Weights of a small GPT-style language model, trained from scratch on English Wikipedia.
Size: 16 layers, 6 heads of 32, MLP 704 SwiGLU, vocabulary 2707, 13.2M parameters.
Training: a variant of Adam for these matrices, 407M tokens, 6205 steps.
Each number is 128 + 32 x the weight over its row's rms, rounded and kept within 0 to 255. Layers, rows and columns count from 0. The size above them is the row's rms in percent of the matrix's.

# layer 11 MLP gate, 704x256, rms 0.0973, rows 387-404, columns 128-255
size [ 97 101 103 107 101  95  96 101  90  98 102 105  99 103  99 103  98  98]
[[116 120  77 220 121 153 157 143 159 123 132 106  86 111 101 151 118 140 154 107 157 149 106 113 110  79 148 200 138  97 100 193 120  72 133 196 106 199 150 113  98 166 115 110 152 158 103 124 112 181  78 105 146 138  93 180 127 115  93 128 105 125 137 136  96 150  78 133 173 146 137 141 147  87 112 126 136  76 111 140 153 140 132 158 137 146 147 194 118 113 129 147  98  95 109 111  84  93 115 171 113  97 152  73 114 173 149 112 120  99 117 126 149 113 162  98 127  87 117 108  95 131  90 114 129 157 154 140]
 [119 190 136 137 158 122 157  68 141 141 141 100 144 131 143 145 112 157 170 174 186 181 166 108 136 153 144 107 152 162 159  87  88 165 192 105 101  97 105 143 173 113 178 125 145  67 129  78 123 221 107 141 219 141 102 182 174 214 104  95  98 194 129  93  93 125 142  94 112 101  93 114  54 124 179 152 108 122 141 100 140  51 118 139 154 104 150 115 135  89 135 134  98 123  94  84 136 163 101 123  63 213 105 128 127 133 123 120 103 164 153 120  94  94 148 163 164 103 122 142 127  99 127 170 114 121 117 168]
 [142 135 146 205 116  62 143 152 147 153 156 138  97 164  94  90 140  76 113  76 104 139 102  64 127  66 161 117  76 101 185 110  35 168  88 199  98 118 121  80 141 178 154  71  73 127 156 142 132  97 131 112  94 110  84 163 173 185 125 153 125 151 107 166  86 126 128 136 115  44 137 127 114 130 107 109 139 124 136 129 124 117 116 183 114  90 100 130  65 136 195 159 113 104 138  84  87 124  86 156 127 113  42 124 122  63 188 177  99  95 133 101  90 146 138 161  81 135 114 143 150 126 168 123 132 125  98 115]
 [145 158  57 195 110 162 205 174 156 127 188 137  97 171  87 152 150 114 146 129 136 136 186 178 150 141 114 127 144 132 140 124  96 142 156 181 101 130 111  86 119 161 106  40 153 115 117  91 168  99 106 139 142 174 136 145  58 128 160  69 137 155 151 146  75  98 144 138 110 113  68 135 117  60 147 158 145 124 170 114 139 131 148 157  98 131 142 157 108 142 145 118 132 100 151 100 126 100 127 104  94 152 137  53 129 139 133 128  83  86 120 118 147 142 102 137 106 177 106  89 158 118 179 163 111 112 132 149]
 [112 118 196 190 141 120 165 151  63 152 140 128 127 137 129 104 132 127 131 148 147  71 120 175 121  78 156 116 128 130 172 175 126  58 150 169 132 138  89 104 157 153  50 119 190 150  86 109 146 133 113 104 149 122 103 122 141 129  45 151 101  90  82 154 126 147 161 111 133 114 134  94 133 129 112 122 135 138  27 176 140 105 137  59 140 114  64 165 102 165  98 140  88 130 108 128 120 138 183 168 137  81  95 146  68  90 130 114 125 114 126 104   0 123 128 120 122 196 189 132 155 129 108 125 136 111 143 151]
 [140  99 191  80 162 125 191  75  62  83 123 133  88 158 151 121  95 152 160 139 188  82 161 115 136 159 131 140 124 171 176 154  94 120 156 141  95  87 137  97 112 104 189  96 132 127 142  52  87 142 131 152 129 227 147 156 110 128 126 115 110  98 132  96 162 102 164 101  71 124 123 135 127  81 129 112 108 165 128  58 133 109  89 175 122 144 128 129 146 103  88 109 169 128 170  84 137 122 121 136 140 105 206  72 108 138 139 154 122 138  95 199 166 122 147 160  98 138 181  99 125 122 156 130 132 153 119 107]
 [142 156  88 182  88 103 141 138 140  96 101 154 162 101 118 191 239 174 145 153 119  94 124 114 112 105 124  99 188  96 159 120 120 114 139 128 128 123 130 207 151 135 103 139 123  80  58 149 141 143  78 113 151  97  71 127 139 120 115 151 140 167 161 144  96 152 119 129 115 140  95  88 141 153 153 166 134 110 133  74 139  99  87 121 156 106 109 130 111  84 143 126 116 114 165 138  90  87 107 116  95 166 122 185 160 140 190 130 145 107 127 166 188 125 163 129 111 146 171 138 135 160 109 177 155 176 120 109]
 [147  89  92 109 137 156 131 171 149 101 128 152 132 134 101 124 126  92 125 146 124 166  64 149 155 142  79 134 170 150  75 111 115 150 175 129  87 172  98 113 141 157  86 160 109 103  90 125 124 116 143 181 119 142 139 117 115 109  63 123 127 121 149 151  83  93 167 135 131  52 140 121  96  82 157 122 157  92 166 127 100 142 131 143  59 115  81 151 131 138 174 157 143 135  91 138 128 136 118 196 135 131 120 113 130  97 132 126 131 131 148 151 112  73 127 155 171 146 157  64 112 108 134 166 128 101 161 118]
 [156 100 126 173 114 100 165 133 145 131 139 163 123 107  92 134 123 190 108 173 179 131 106 175 163 113 137 163  92 176 196  27  92 144 123 110 124 147 173 119 110  84  68 144  94 137 154 101 106 133 108 150 124  55  97 189 152 177 161 165  53  87 127 163 152  85 180 138 165 134 153 120 119 140 139  58 114 149 115 109 163 110 177 167 164  88 136  90  82 116 136 124 156 105 103 124  87  93  98 127  98 139 122 131 113 134 104 128 148  89 160 222 136  96 136 132  80 134 181 112  79  99  94 143 174  67 133 114]
 [181 126 161 229 111 142 108 122  87 129 154 109  53 157  88 150 119 127 101 110 103 121 111 180 109 146 184 115 161 160 120 118  99 174 162  73  84 138  83 120 191 146 123 142  87 142  87 207 148 109 113 181 138 168 152 140  94 153 106 204 103  85 118 199 150 111 109 130 175 189  76 116  89 135 170 110  60 129 139 182 179 147 100 164 172 126 114 149  75 123 108 129  93  71 122 148 111 120 101 123 165 132 172 171 109 119 105 126 146 135 121 143 123 139 147 122  72 145 130 101 127 164 159 129 139 195 124 138]
 [143 118 154 172 177 170  99 147  97 128 141 150 106 108 120  93 120 194  67  84 145 136 149 106 187 156 167 138 115 145 133 123  97 116 159 130 140 128 114 104 136 105  93 102 168  85 170 135 106  86 123  99 126 109 153  98 131 112 101 140 155 174  76 200 163 161  52 147  88 137 109 135  76 105 139 150 122 173 114 134  86 157 145 108 179 152 131 163  71 143 126 125 153 134 102 128 139 151 129 104 152 149 114  86  74 144 156 123 142 134 122 128 163  80 151 105 138 113 144 128 127 145 173 136 139 118  67 131]
 [ 92 164  80  45 119 123 142 136  60 123 121 114 163 204 122 135 129 144 125 103 195  83 102 106 135 113 143  90 119 162 169 168 140 139 100 169 111 167 160 173 149 148 163 111 132 101  94  69  71 156 128 125 114 117 143  97 123  65 165 138 138 147  61 114  93 133 121 115 162 128 131 179  96 152 147 173 119 147 161 147 142 125 144 195 132 172 179 129  97 131 153 166  90 143 179 127 143 118 165 172 120  77 135 161 102 100  99 214 135 164 128 179 183 140 109 151 165 109 102 135 119 169  71 117 165 131 182 165]
 [152  86 145 106 135  69 115  89  76 111 111 105 119 136 155 125 138 156 112  78 160 122 114 143 114  84  85 150 135 118 163  78 137 203 123 103  73 126 142 115 154 188 152 132 122  95 140  89 152 109  98 148 131 129 101 127 100 147 141 155 139 175 112 118 141 119  97 124 119 119  48 125 128 163 152 131  98  66 105 160 176 125 150 113 155 107 122 157 101 107 120 176 148 107  94 100 103 138 153 197 159 114 190 132  98  40 178 111 150 117 148 175 115 122 126 114  54 129 146 154 122 138  97 119 134 113 106 144]
 [133 126  85 164 172 167 166 150 126 173 197 113 123 122 119 156 114 187 134 120 116 125  94  84 176 101 129 139 148  84 185  77 195 161 190 145 147 173 212 110 142 164 125  30 173  97 168 161  87 135 140 118  97 113  80 104 129 149 118 168 129 128 125 172 106  91  86  65 148 117  90 129 141 142 127  71  93 130  88 109 201 170 126  91 133 132 134 145 134 143 153  91 119 138 147 118 175  91 113  94 114  99 133 166 120 102  93  92 111 108 108 181 125  97  97 189 118 107 129 146 142 161 136 122 112  80  72 140]
 [129 134 130  66 155 111 181 113  86 112 102  68  85 186 143 160 150 165 138 121 167  73 104  88 151 102 100 100 192 113 177 152 127  82  86 124 123  87  94 118  99 114 105 117  92 129  98 111 127 104 177  95 140 137  91 100 127 143 178 149 178 102 115  91 146 167  97  74 166 114 122 124 128 137 115 122  77 104  96 112 145 125 132 139 158 145 146 136 112 140 111 135  11  74 147 146 103 146 133  68 142 127 134 179 113  97 120 115 151 158 121 153 139 146  99 118 178 105 136 121 119 150 143 162 132 161 160 168]
 [122 129 145 155 100 122 168 119  73 212  73 138 135 147 131 116  97 158 147 137 170 129 129 123 116 138 189 107 177 141 115  63 123 109 134  91  90 134 141  92 122 122 151  99 171 133 113 102 164 127 132 118 133  88 136 126 187  73 148  99  89  90  36 164  95 131 170  90 133 119 146 146  94 131 145 119  60 175 115  92 134 159 130 155 152 178 151 206 133  79 123 125 191 143 137 170 180 120  89  95  88  92  90 106  98  92 145 157 141 123 160 155  99  75 132 153 115  90  68 104 156 117 163 130 134 124 157 153]
 [131 155  98 140 145 129  74  94  77 141 209 101 130 152 146 175 139 131  63 145 122 109 153 190 105 154 183 134 124 101 139 118 110 119 126 180 117 194  48 139 103 154  77 142 131 139  98 183 126  74 172 146 127 139 136 110 152 138 121 134 148 108 120 112 123  86 131  77 158 149 180 122 105 121  71 110 124 123 149 143 164  92 145  92 145 124 206 168 138 127 160 147 134 132 110 140 161  98 140 150 113 127 113 110 127 175 154 149 129 132 164 149 110 136 133 170 153  96 148  58 112  99 111 151 148 197 130 105]
 [ 82 122 155 105 103 130 141 179 136 165 156 150 176 166 109 122 162 162 100 152 153 112  97  56 112 103 151 119 138 152 165 111  91 126 165 134 146 105 100 105  88 173 148 104  85 106  66 118 149 168  94 119 112 178 110  99 130 120  94 146 125 146 106 166 126 135 116 176 113 134 119  72  84 118 135 133 133 139  79 116 142 142 128 104  77 132  75 245  75 106 198 136 123  90 124 167 145  61 162 154 145 122 144 102 127 148 115  79 112  94 165 149  52 131 146 160 132 140 128  95 143 133 119 163  97  76 120 119]]
# layer 11 MLP up, 704x256, rms 0.0964, rows 387-404, columns 128-255
size [111 101 100 107  98  98 102 104  92 100  98 104 100 106 106  98 103  98]
[[144 131  76 161 136 140 137 108 114 127 101 136 119 102  79 133 111 173 177 129 130 122  99 158  95 123 121   0 121 121 124 133 102  47 158 117  69 153 118 101 180 152 180 188 121 142 174 135 139 117  95 114 210  60 188 109 116 104 142 101 115  89 193 133 137  97  99 114 124  42 133 158 142 128 143 132 108 148 136 145  63 125 137 175 146 143 141 135 118  98 132 154 140 120 132 125  99 147 129 171 103  89 138 105 158 189 134  96 152 101 157 131 103  97 123 119  87 107 146 218 167 126 102  96  94 199 145 108]
 [142 148 115 190  97  62 152 108 122 131 105 146 143 182  61 119 150 110 125 125 143 127 105  96 116 108 117 179 195 121 138 121  85 171 115 129 186  58 154 102 161  82 140 193 179 114 146 114 120 134 149  62 183  52  95 156 162 178 104  96 118 130 176 130 154  73 195 126 163 139 128 103 119 116 104  75 132 137 154 142 139  96 119 167 110 139 137 175  84 145 173  92 105 132 133 140 120 162 121  78 139 138 183  69 139 116 135 147 125 140 116 152  89  87  87 121 123 135 146 126 129 140 131 169 131 139 115 138]
 [145 119 157  73 138 162 149 130  64 117 118 110 131 130  85 175 128 144 144 130 106 123  66 168 118 122 134 155 154 138 129 154  80  61 101 106 119 165 134 125 129 119 132  98 160 139 120 152 131 120  86 100 116  74 159 151 200 181 181 186 105 115 139 150 167 137 113  87 133 143  69 127  86 161 107  78 128 167 148 142 161 137 100 112 142 114 120 136 118  88 140 131 161 120 118 136 144 105 114 131 232 102  93 154 106 116 163 119 107 126  88 159 163 179 104 138 160 162 162 114 197 123 159  58 122 111 169 117]
 [203 103 170 139 155 156 152  77 129 115 162 156 174 114 163 122 146 100 111 121  93 197 188 142 147 208 112 185 112 126 150 117 114 118 101 109 105 165 139 127 118  94 166 154 113 122 110 100 169 100 130 123 134  84 155 153 170 156 137 102  77  95  93 111 107 209 137  84 138 134 108 118 127 160  94  71 159 167 108  81  79  76 134 178 107 121  94  98 123 113 125  92 135 110 118 134  89 153 136 141 121 183 133 135  96 161 125 216 167 140 112 101 149 125 104 149 219 122 159 179  68 124 103 116 137 195  89 110]
 [185 109 138 146 113 144 186 170 139 153  87  85 167 117  32 167 121 109 119 120 135 112 218  97 127  92 191 133  85 116  95 105 104 118 170 107 144 106  83 114 157 103  99 130 144 106 182 156 134 137 110 161 140 112 128 103 156 162 101 128 131 109 108 186  92 156 204 133  61  56  99  61  53 118 152 113 144  58 139 192  96 182 134 100 215 108 194  62 132 133 112 113  70 178 135 125  93 136 131 110 133  96 129 111 172  77 125 127 149 184 203 129  77 136 118 126 113 145  93 134 129 127 107 133 153 110 124 108]
 [151 160 146 146 130 108 156  79 108 177 135 146 112  99 203  99  83 163 158  99 165 135  90 142 184 140 191 148 184 139  64 157  93 140 119 110  71  82 139 108 105 108 117 189 117 164 146  79 126  66 163  85 147 122 128 154 114 111 139 111 122  91 172  95 124  80  36  83  98 136 115 119 184  46 113 115 165 110 113  79 119 105 125 109 129 103 148 156 147  97 110 150 116 169 142  88 105 162 116 153 128 135 121 111  50 122 148 131 164 121 108 150 155 140 128 115 141  88 173 123 146  82 135 155 134 163  94 130]
 [ 94 148 175 103 172 124 139 191 148 183 100 113 118 109  73  90 113 108  88 115 132 168  96 121 121 132 162 167 110 148 152 139 111 134 109 117  88 113 152  83 114 145 127 114 138 145 130 144  70  82  96 144  85 102 169 115 124 145 105 124  95 130 137 142 116 104 138 149 204  90  55 193 132 110 144 134 122 175 141 153 130 169 154 137 159 190 119 154 131 130 170 149 114 103 107 132 104 129 136 193 152  99 123 129  34 125 149 148 115 138 103 208 105  53 129  99 111 148 153  79 170 159 108  87 141  68 145 135]
 [100  74 114  98 200  89 106 163 169  86 123  92  75 128 155 136 158 135 114 147 158 130 170 103  95  82 154 176  76 141 100 170 156 155  89 115 121 143 124 182 142 156 169  59  63 154 119 113 159 114  75 168 134 155  87 129  97 134 116 197 169 212  80 135 110 147 139 120  87  66 131 117  84 101 120 186 172 116 144 131 121 161 126 151 147 160  92 119 111 136  81 118 129  72 136 114 110  97 114 119 154 192 155 123 146  49 152 105  81 179 138 138 112 175 130 147 118 145 136 132 127 122 123 138 144 102  70  93]
 [109 146 146 133 137  80  76 105  53 175 189 167 154 150  98 128 144 132 124 181 147 106 120  68 174 116 144  95 153 127  96 156 139 122 116 202 111 128 127 120 103 124 128 118 147 159 114 121 123  80 128 132 122  96  37 123 120 130 116 142 141 172 155  39 130 119 118  65 137 114  72 119 169 145  96  98 119 118 110  87 142 111 115 109 110 123 144 188 127  91  98 124 108 158 115 117  58 109 184 113 152  81 115 115  95  91  93 127 202 144 150 109 124 146 119 149 105 112 145  86 111 146 156  91 101 112 123 196]
 [128 142 117  54  85 196 120 153  91 132  97 126  97 134 161 107 155 126  93 111  87 119 146 122 129  47  60 139 143 164  73 128 196  95 109  92  93  83 104 175 122 135 122 133  95 112  74 124 120 112 152  73  69  52 157 104 111 160 187 134  91 141 154  96 102 119 167 159 155 159 100 123 138 117 164 114 113  98 241 155 115 113 101 140 143  87 147  96  88 110 124 150  93  78 152 165 113 140 115 134 170 124 137 154 122 192 101 127 148  99 136 113 132 126  75 137 107 142 132  86 103 191 159 120 122 146 123 130]
 [168  67 145  84 143 125 105  61 127 114 149 119 133 155 110 120 198  88 101 122 112 104  88 157  71 155 114  89 113 150 131 137 114 180 135  95 155 200  75 134 123 148 122  99 173 120 107 120 116 168  84 158 120 140 154 144 140 160 114 206 166 138 132 100 117  76 126 156 119 126 119 146 152 135 178  88  82 138 100 133 167 165 184 104  97 187 153 147 157 116 121 173  90  98 177 198 132 103  81 159 126  75 158 164 160 133 154  96 199 140 111 201 165 118 155 119 101 173  62 129  86  78  82 140 187  86  92 125]
 [134 173 113 127  97 131 142 145 136 133 160 122 137 144 113 128 166 156  80 166 106 103 174  97 147  77 179 122  97 142 162  78 112  92  87  88 160 127 109 194 154 111 151 119 136  94 136 147  96 115 109  54 106  51 159 121 198 176 129  82 119  36  68 165 133 108 105 156 128  97 128 159 125  92 139  99 150 146  96 117 164 165 171 113 111 186 167 104 111 182 121 165 127 125 113 131 104 145 121 184 117 110 129 126  27 150 148 133 176 175 139 166 176  97 102 125  86  63  48 175 105 100 103 134 152  71 175  74]
 [105 116 153  55 180  80 128 131  99  97 103  56  98 163  78 138 105  91  47  53 110 115 169 138 113 144  81 142 130 100 147  87 105 145 115 124  67 177 151 136 135  89 126 124 104 105 121 123 116 122 118 139 106  75  79 120 134 154 131  93 127  87 130 140  99 138 141  94 223 136 151 166 130 142 110  78 138  94 177 115 127 114 127  77 173 160 164 144 156 113 170 164 109 132 120 149 112 172 115 175 185 109 116 116 149  83 145 124 133 132 107  97 103  75  64 118 104 108 137 137 121 133  84 132 146  90  76  81]
 [ 79 159 172  76 131 156 132  90 186 148 167 168  58 137 176 139 115 161 145 108 167 113 120 118 115  72  97 110 104 122 120 198 107  99 113 150 148 108 106 155 103 151 155 139 116 136  72  57 222 171 104 131  95 152 101 119 157 175 137 144  92 100 151 115 152 185 144 167 163  72 133 129 121 131 147 131 128 145 146 156  84 148 103 143 113  93 125  71  95 127  87 113 151 118 161  88  70  67 106 126 177 106 139 144 132  89 139  86 131 110 140 103 132 120 165 123 146 108  86 130  92 154 120 188 119 100 107 173]
 [127  86 163  59 132 133 113 132  78 105 113 159 137 149 148  98 110  94 186 116 138  73 104 110 125 128 153  74 182 131 113 109 107 156 104 123 129 142  95 102 104 149 118 127 148 111 103 121 120 139 166 133  52  77 135 125 148 136 164 150 171 150  96 118 182 146  92 161 105 124 148 131 143 194 100 103  60 153  58  91 197 177  92  46  80 147  44 118 132  92 167 130 113 137 115 153 109  85 103  52 154 124 137  90 126 172 149  87  99 162  54 131 151 184 117 142  87 117 122  80 102 158 138 144 116  77 147 140]
 [151 143 100 164 148 108  56 117 134  96  53 102  90 127 110 127 110 157  96 174 181 169 140 185  59 146 154 112  78 126 124 108 138  91 196 139 118 162 147 132 150 181 100 169  97 145 172 140  95 144 132 163 142 142 169 111 109  42 145 134 118 110 211  61 185 126 101  90 135 167 125 146 124 159 132 125 132 116  72  93 147 150 188 176 143  87 174 117 164 115 127  99 108 104 139 136 137 125 148 169 165  78 131 137 159 137 105 134  86 157 106  48 177 134 109 109  85 124 164 112 112 172  98  82 126 139 111 110]
 [ 87  76 129  85 171  55 127 192 194  85  88  60 151 156 145 186 146 127 107 118 105 114 119 138 132 107 150 127 161 180 127 146  94 154 173 164  82 190 140 120  89 118 110 127 130 112 108 179 141  72 128  90  45 130 122 135  96 116 143 145  95 147  90 153 127 120 146 101  82  90 120 172 137 156 150 129  90  95 135 160 149 131 171 107 128 176 103 104 114  92 115 108  96  88 164 174  94 137 114 162 135 112 115 168 128 169 128 120 171  93 120 113 138  95  91 139 176 137 146  92 104  81  88 145 103 167 121 134]
 [103 130 122 133 173 125 127 101 169  61 114 127  95 130 143 149 143 161 116  98 127 112 150 156 207 105 126 142 117 110 123 140 101 112  42 147 141 165 170 157 193 170 147 126  97 127  97 150 138 155 136 111 176 150 146  99 159  74 171 135 142 174 188  90 144  91 102 143 112 141 103 130 180 124 172 138 100  74 173 115 153 107 124 137 111 150 136 108  92  98 130 119 135  95 144  56 122 129 149 133 148  83 115 121  97 181 140 155 151 145  66 142 109  95 136 119 112  93 139  74 133 187  76 122 149 205 106 182]]
# layer 11 MLP down (transposed), 704x256, rms 0.0929, rows 387-404, columns 128-255
size [111  98 102 109  99  96 108 106  93  99  98 104 100 105 104 100 101  99]
[[159  90 140 145 122  87 100 134 147 120 171 102 110 106  84 154  73 184 144 147 117 100 153 121 138 126 135 106 106 137 133 115 131 113 146 117 139 113 157 123 170 158 174 178 131 117 151 147  92 153 106 153 172 103 176 121 126 118 154 100 182  87 185 148 141 101 104 141 111  69 109 136 109  79 122  49  80 173 189 176  87 106  79 137  90  88 164  81 121 112  65 101  11 143 118 108  60  75 107 162 136 121 141 143 200 178 138 117 125 147 182 115 128 120  55 145 150 142 151 133 104 121 107 119 103 176 176 102]
 [145 114 160 129 128 117  88 127 158 180 176  94  60  70 103 144 147 164  88 127 203  66 152 126  63 114 149 103 155  81  47 127  99 135  68 109 169 105 123 128 132 146 130 151  90  93 138  92 146 156 161 132 154 112 128  44 134 107 118  92 193 117 110 145 151 152  99 169 133 128 172 142 129 125 140 110  30  58 100 181  99 144 120 112 117 158 161 165 116 102 126 172 148 171 151 136 133 126 146  57 174 113 147 136 133  94 152 122 152 164 103 151 113 134 120 133  67 120 124  95 150 147 137 142 134 109 140 125]
 [128 145 137 150 123 103 144 109 130 185 131  96  97 149 149 142 141 157 166 120 112 155 137  59 128  62 120  71 137 129 131  91 159 186 122  93  84 151  82 116 111 175 142 172  99 120 133  69  76 135 117 107 110 124 151 117 124 176 124 172 133 102  49 134 139 121 106 164 146 104 135 104 133 158  95 104 130 111 142 147 152 158 134 143  97 115 110 121 110 115 109 138 105 124 157 154 126 128 111 161 102 124 128 159 127  87  90 124 156 142  76 100 180 104 103 129  94 146 104 166 155 131 169  92 151 107 115 148]
 [129 140 142  82 167 123 108  95 144  82 122 112  95 116 160 148 114 166 145  89 128 188  43  86 118 169  73 116 141 144 174 150 118 131 163 161 111 107 128 134 113 142 150 197  94 132 127 149  95 130 160 139 120 111 153 166 119 116 161 151 139 119 102 148  91  93 122 170 134  98  81 117 160 171  70 175 121  89 114 158  61 159 149 145 152  87 146 111 173 100 181  98 104 115 137 155 195 144  88  85 113 166 126 201 174 112 112 126 118 166 120  99 127 111 141 116 156 148 140 103  96  58  99  80 196 175 129 174]
 [111 169 146 139 148 180 198  75 182 177 104 149 126 104 106 157  56 142 111 109 155 102 160 110  49 167 108 141 115 153 122  79 105 147  72 133 138 127 135 191  90 207 135 184  78 108 131  88 113 158 145  97 118 114 139 135 107 112 101 158 126 138  61 122 131 131  88 101  88  97 127 145 147 176 109 148 147  82 135 175 147 164 138 125 160 145 122 160 130 123 131 111 115 127  77 147 186 157 126 161 125 119  77 147 137 135 154 141 184 152  97 113 137 192  75  69 119 175 153 117 140 149 157 158  38  39 123 139]
 [141 124 127 160 105  96 111 130 129 188 142 170 159 136 174 113 106  61 110 139 140 153 136  65 133 161 164  94 150 135 130 106 142 162  91 124 118 189 141 165 143 139 123 202 115 199 119 184 100  97 146  79  77  74 104  76  94  87 160 178 129 144  93 125  91 152 131 132 102 112 119 134 163 123  99 182  92 113 175 148 126 171 181 112  99 170 130 122 203 132  94 149 138 123  96 164 125 113 104 113 141 111 190 159 154 157 133 146 139 127 107  71 150 156 124 165 160 122 109 145 166 108 168 157 152 151 144 148]
 [ 88  63 123 117 154 142 173 140 105 176 105 133  80 118  88 205 146 180 122 124 135 124  70  98  86 112 113 104 155 128 137 173  92 168 123 116  91 131 194 101 211 191  98 142 136 176 145 116 118 113  84 125 142 121 106 157 114 108  88 144 134 160 120 136 122 133 144 152 109 166 131  95 120 139 132 159 147 126 114  78 105 141 120  90 148 180 122 108 174 120 147 123  96  95 125 127  81 150 187 151 124  89 100 109 102 159 168 146 140 126 104 174 175 132 137 112 151 139 136 138 116 145  98  98 169 129 135  83]
 [130 207 136  90 130  84 189 150 150 128 141 140  66 153 160 177  99 159 117 102 146 139 187 149 239 179 161 143 143 129  68 157 153  89 138 157 154 109 205 115 128  93  86  93 139 139  82 148 160 125 131  53 102 139 140 114 118 137 155  82 151 201 120 116 131 130 151 121 116 163 108 153 174 157 131 153 218 180 123 134 175 116 143 181 141 152 146 107 108 135 100  83 100 116 133 106 141 165 175 106 154 103 140 148 166 159 131 165 140 170 102  89 110 116 156 138  83 114 150 167 127 128  92  76 161 100 118 125]
 [122 103 151 164 146 110 121 134 133 136 176 202 139  81  97 110 114 146 158 167 147 202 117 119 144 142 115  72  49 141 144  68 167 137  10 121 127 119 188  67 148 154  84 132 131 126 136 135 201 147 131 149  99  84 138 165 144 160 141 136  86 117  69  96 149 141 110 135 145 126 145  82 139 165 148 152 123  58 177 113 134  94 100  87 131 133  94 107 125  75 118 111 149 108  82 104  91 126  97 177  93 174 136 146 141 142 102  82 127  82 159 177  95 141 108 117  84 148 127 152  74 148 116  61 150  76 146  97]
 [ 81 162 123 121 177 113 149 167 118 109 112 127 146 186 107 111 112  69 146 122  93 172 102  76  62 141 171 167 125 142 164 172 168 163 129 143 122 116 138 131 140 106  92  74  68 159  98 127 155 169 132  65 139 108 156 161 122 103 131  66 128 138 158 134 165  90 147 103 172 120 141 143 124 117  71 169 183 141 186 132  79 106 195 154 157 146 144 122 142  99 106 139 151 152 136  81  92 102 105  71 119 186 131  82 111  82  77 133 164 105 104 180 104 175 118  96 148 103  91 113 123 102  77 106 145 127 146 130]
 [ 89 125 123 124 144 103 102 112 103 116 166 136 151 109 102  79 152 131 155 123 122 157 140 167 162 127 171 185  89  76 139  93 113 125 180 143  95 171  98 140  95 127 111 113 126 116 102 159  94  42  88  78 149 138  97 117 131  61 119 137 162 178 126 106 106 109  92 154 125 153 164  87 171 106 128  67 135 134 128  87 121 140  70  89 143 109 125 125  96 150 162 178 135 115 112 131 165 122 109 148 132 112 139 138 118  95 127 126 181 154 134 168  95 110 138 155 153 139 137 100 105 137 125 160 169 143 161 152]
 [ 74 121  67 138  63 133 155 206 108 145 152 132  99  97 111 118 134 116 138 136 115 169 121 109 107 129 115 137 125 161  90 111  88  79 152 116 128 136  99 137 150 124 103  51 103 139 139 138 127 110 105 142 129  99 102 131 134 196 108 129 103 108 165  99 143 110 156 145 129  67 169 133  98  95 164 122 173 124  78  76 176 126 130  90 175 146 123  74 159 126 100 100 182 131  91 101 107  94 135 116 100 110 191  98  99 126 150 157 164 148 158  76 129  69 137 142 134 164 135 110 141 215 124 122 104 116 142 128]
 [142 113 155 105 166 146 130 143  93 150 125 159 140 141 126 161  97 187 119 163 121 234 119 116 114  83 114 140 113 151 121 159 208 154 102 130 173  93 148 108 151 148 150 129 150 182 143 125 143 180 167 102  96  84  95  91 172  82 150 106 170 143 122 151  89 193 123 163 130 152 152  42 101  99 130 188  93 125 181 151  92 114 114 111 155 151 119  67 119 142  89  93 101  81 121  90 139  99 136 123 107 116  92 117 140 138  72 113  87  67 149 113 104  81 120 156  66 119 134  98 117 107 148  57 128  97 104 102]
 [145 166 125 134  90 129 157 136 141 168 155 170 126 146 169 149 130 153 155 122 151  92 114 131 182 164 129 118 156 178  98 170 138 147 188 178 117 141 131 138 115 130 140 124 161 110 198  93 175 186 162 100 160 155 181 113 163 172 129 146 119  77 180 129  62 128 126 117 126  74  75  60 138 122  80 153 102 128 157 122 143 139 143 107  93 137 102 112  80  86  92  98 136 133 167  80 103  84 104  93 187 117  77 106 154 142  84  81  81 127  95 119  59 136 142 106 134 181 124 131 120 153 124 172  89  80  58 139]
 [165 141  68 131 141 140  88  88 187 138 124 134 178 123 111  94 113 108 139  78  51 100 153 141 113  85 165 152 117 128 137 140 170 184 163 161 128 170 167 116  96 159 109 113 131  82 129 143 121 129 143 135  89  57 104 109  75 107 100 130 120 123  96 123 144 126 124 144  93  85  92  93  90 111 117 111 126 159 123 145  91 121 149 134 137 197 154 117 208 134  99 144 239 197 152  68 155 131  89 177 159 134 129 153 121 124 106 143 158 175  96 128 143 103 156 135  61 145 205 137 131 137  70 127 146 147 113 120]
 [140 152 113 115 152 120 187 128 122  59 107 113 164 133  94 217 200 112 109  94 135 107 132  82 170 138 130 120 126 130 158 168 111 158 155 122 151 169  64 178  84 121  90  92  91  89 153 115 172 139 177 136 157 169 133 137 110 110 140 149 131 111  98  85 174 160 164 126 108 142 160 136 138 128 125 127 136  65 108 107 155 107 186  95 144 114 130  93 187 169 124 138 105 152 141 105  74 112  77 166 156 112 149  83 121 115  90 116 144 114 117 124 193  78  89 118 168 176 174 151 123 111  39 100 122  96 103  92]
 [144 152  89 110 193  96 117 181 146 166  88 138 110 103 165  91 123 128 106 126 127 144 112 118 128 122  84 109 142 114 167 127 150 141 121 155  92 115  82 165 120  77 168 125  82  91 120  88 137 137 158 145 101 107  82  80 138 138  77  89 128 109 160 125 150 146  86 161 148 171 127 139 163  82 115  88 163 116 138  95 108  92  86 171 109 121 103  93 116 121  80 129 161 175 128 101 134 114 125 111 101 127 161 129 127  84 139 149 111 118 122 182 123 122 105  99  90 175 177 178  94  97 177 112 109  66 220 188]
 [131 129 107 192  93 112  94 113 126  71 148 207  56  95 134 114 124 114 177 122 164 148 163 136 187  97  81 152  86 120  33 131 174 135 133 149 153  93 158 109 141 130 141  95 191 116 162 150  72 151 134 127 162 139  62 163  79 142 173 129 118 133 185 108  87 109 174 184  86 124 128 126 137 108 148 101 130 114 145  72  84 115 160 100 153 118  86  91 160 156 100 119 162 154 168 124 118 127  96 135  88 114 122 124 109 112  85 139 112 134 144 138 132 168 148  66 128 142 130 146 126 131  36 103 161 132 107 139]]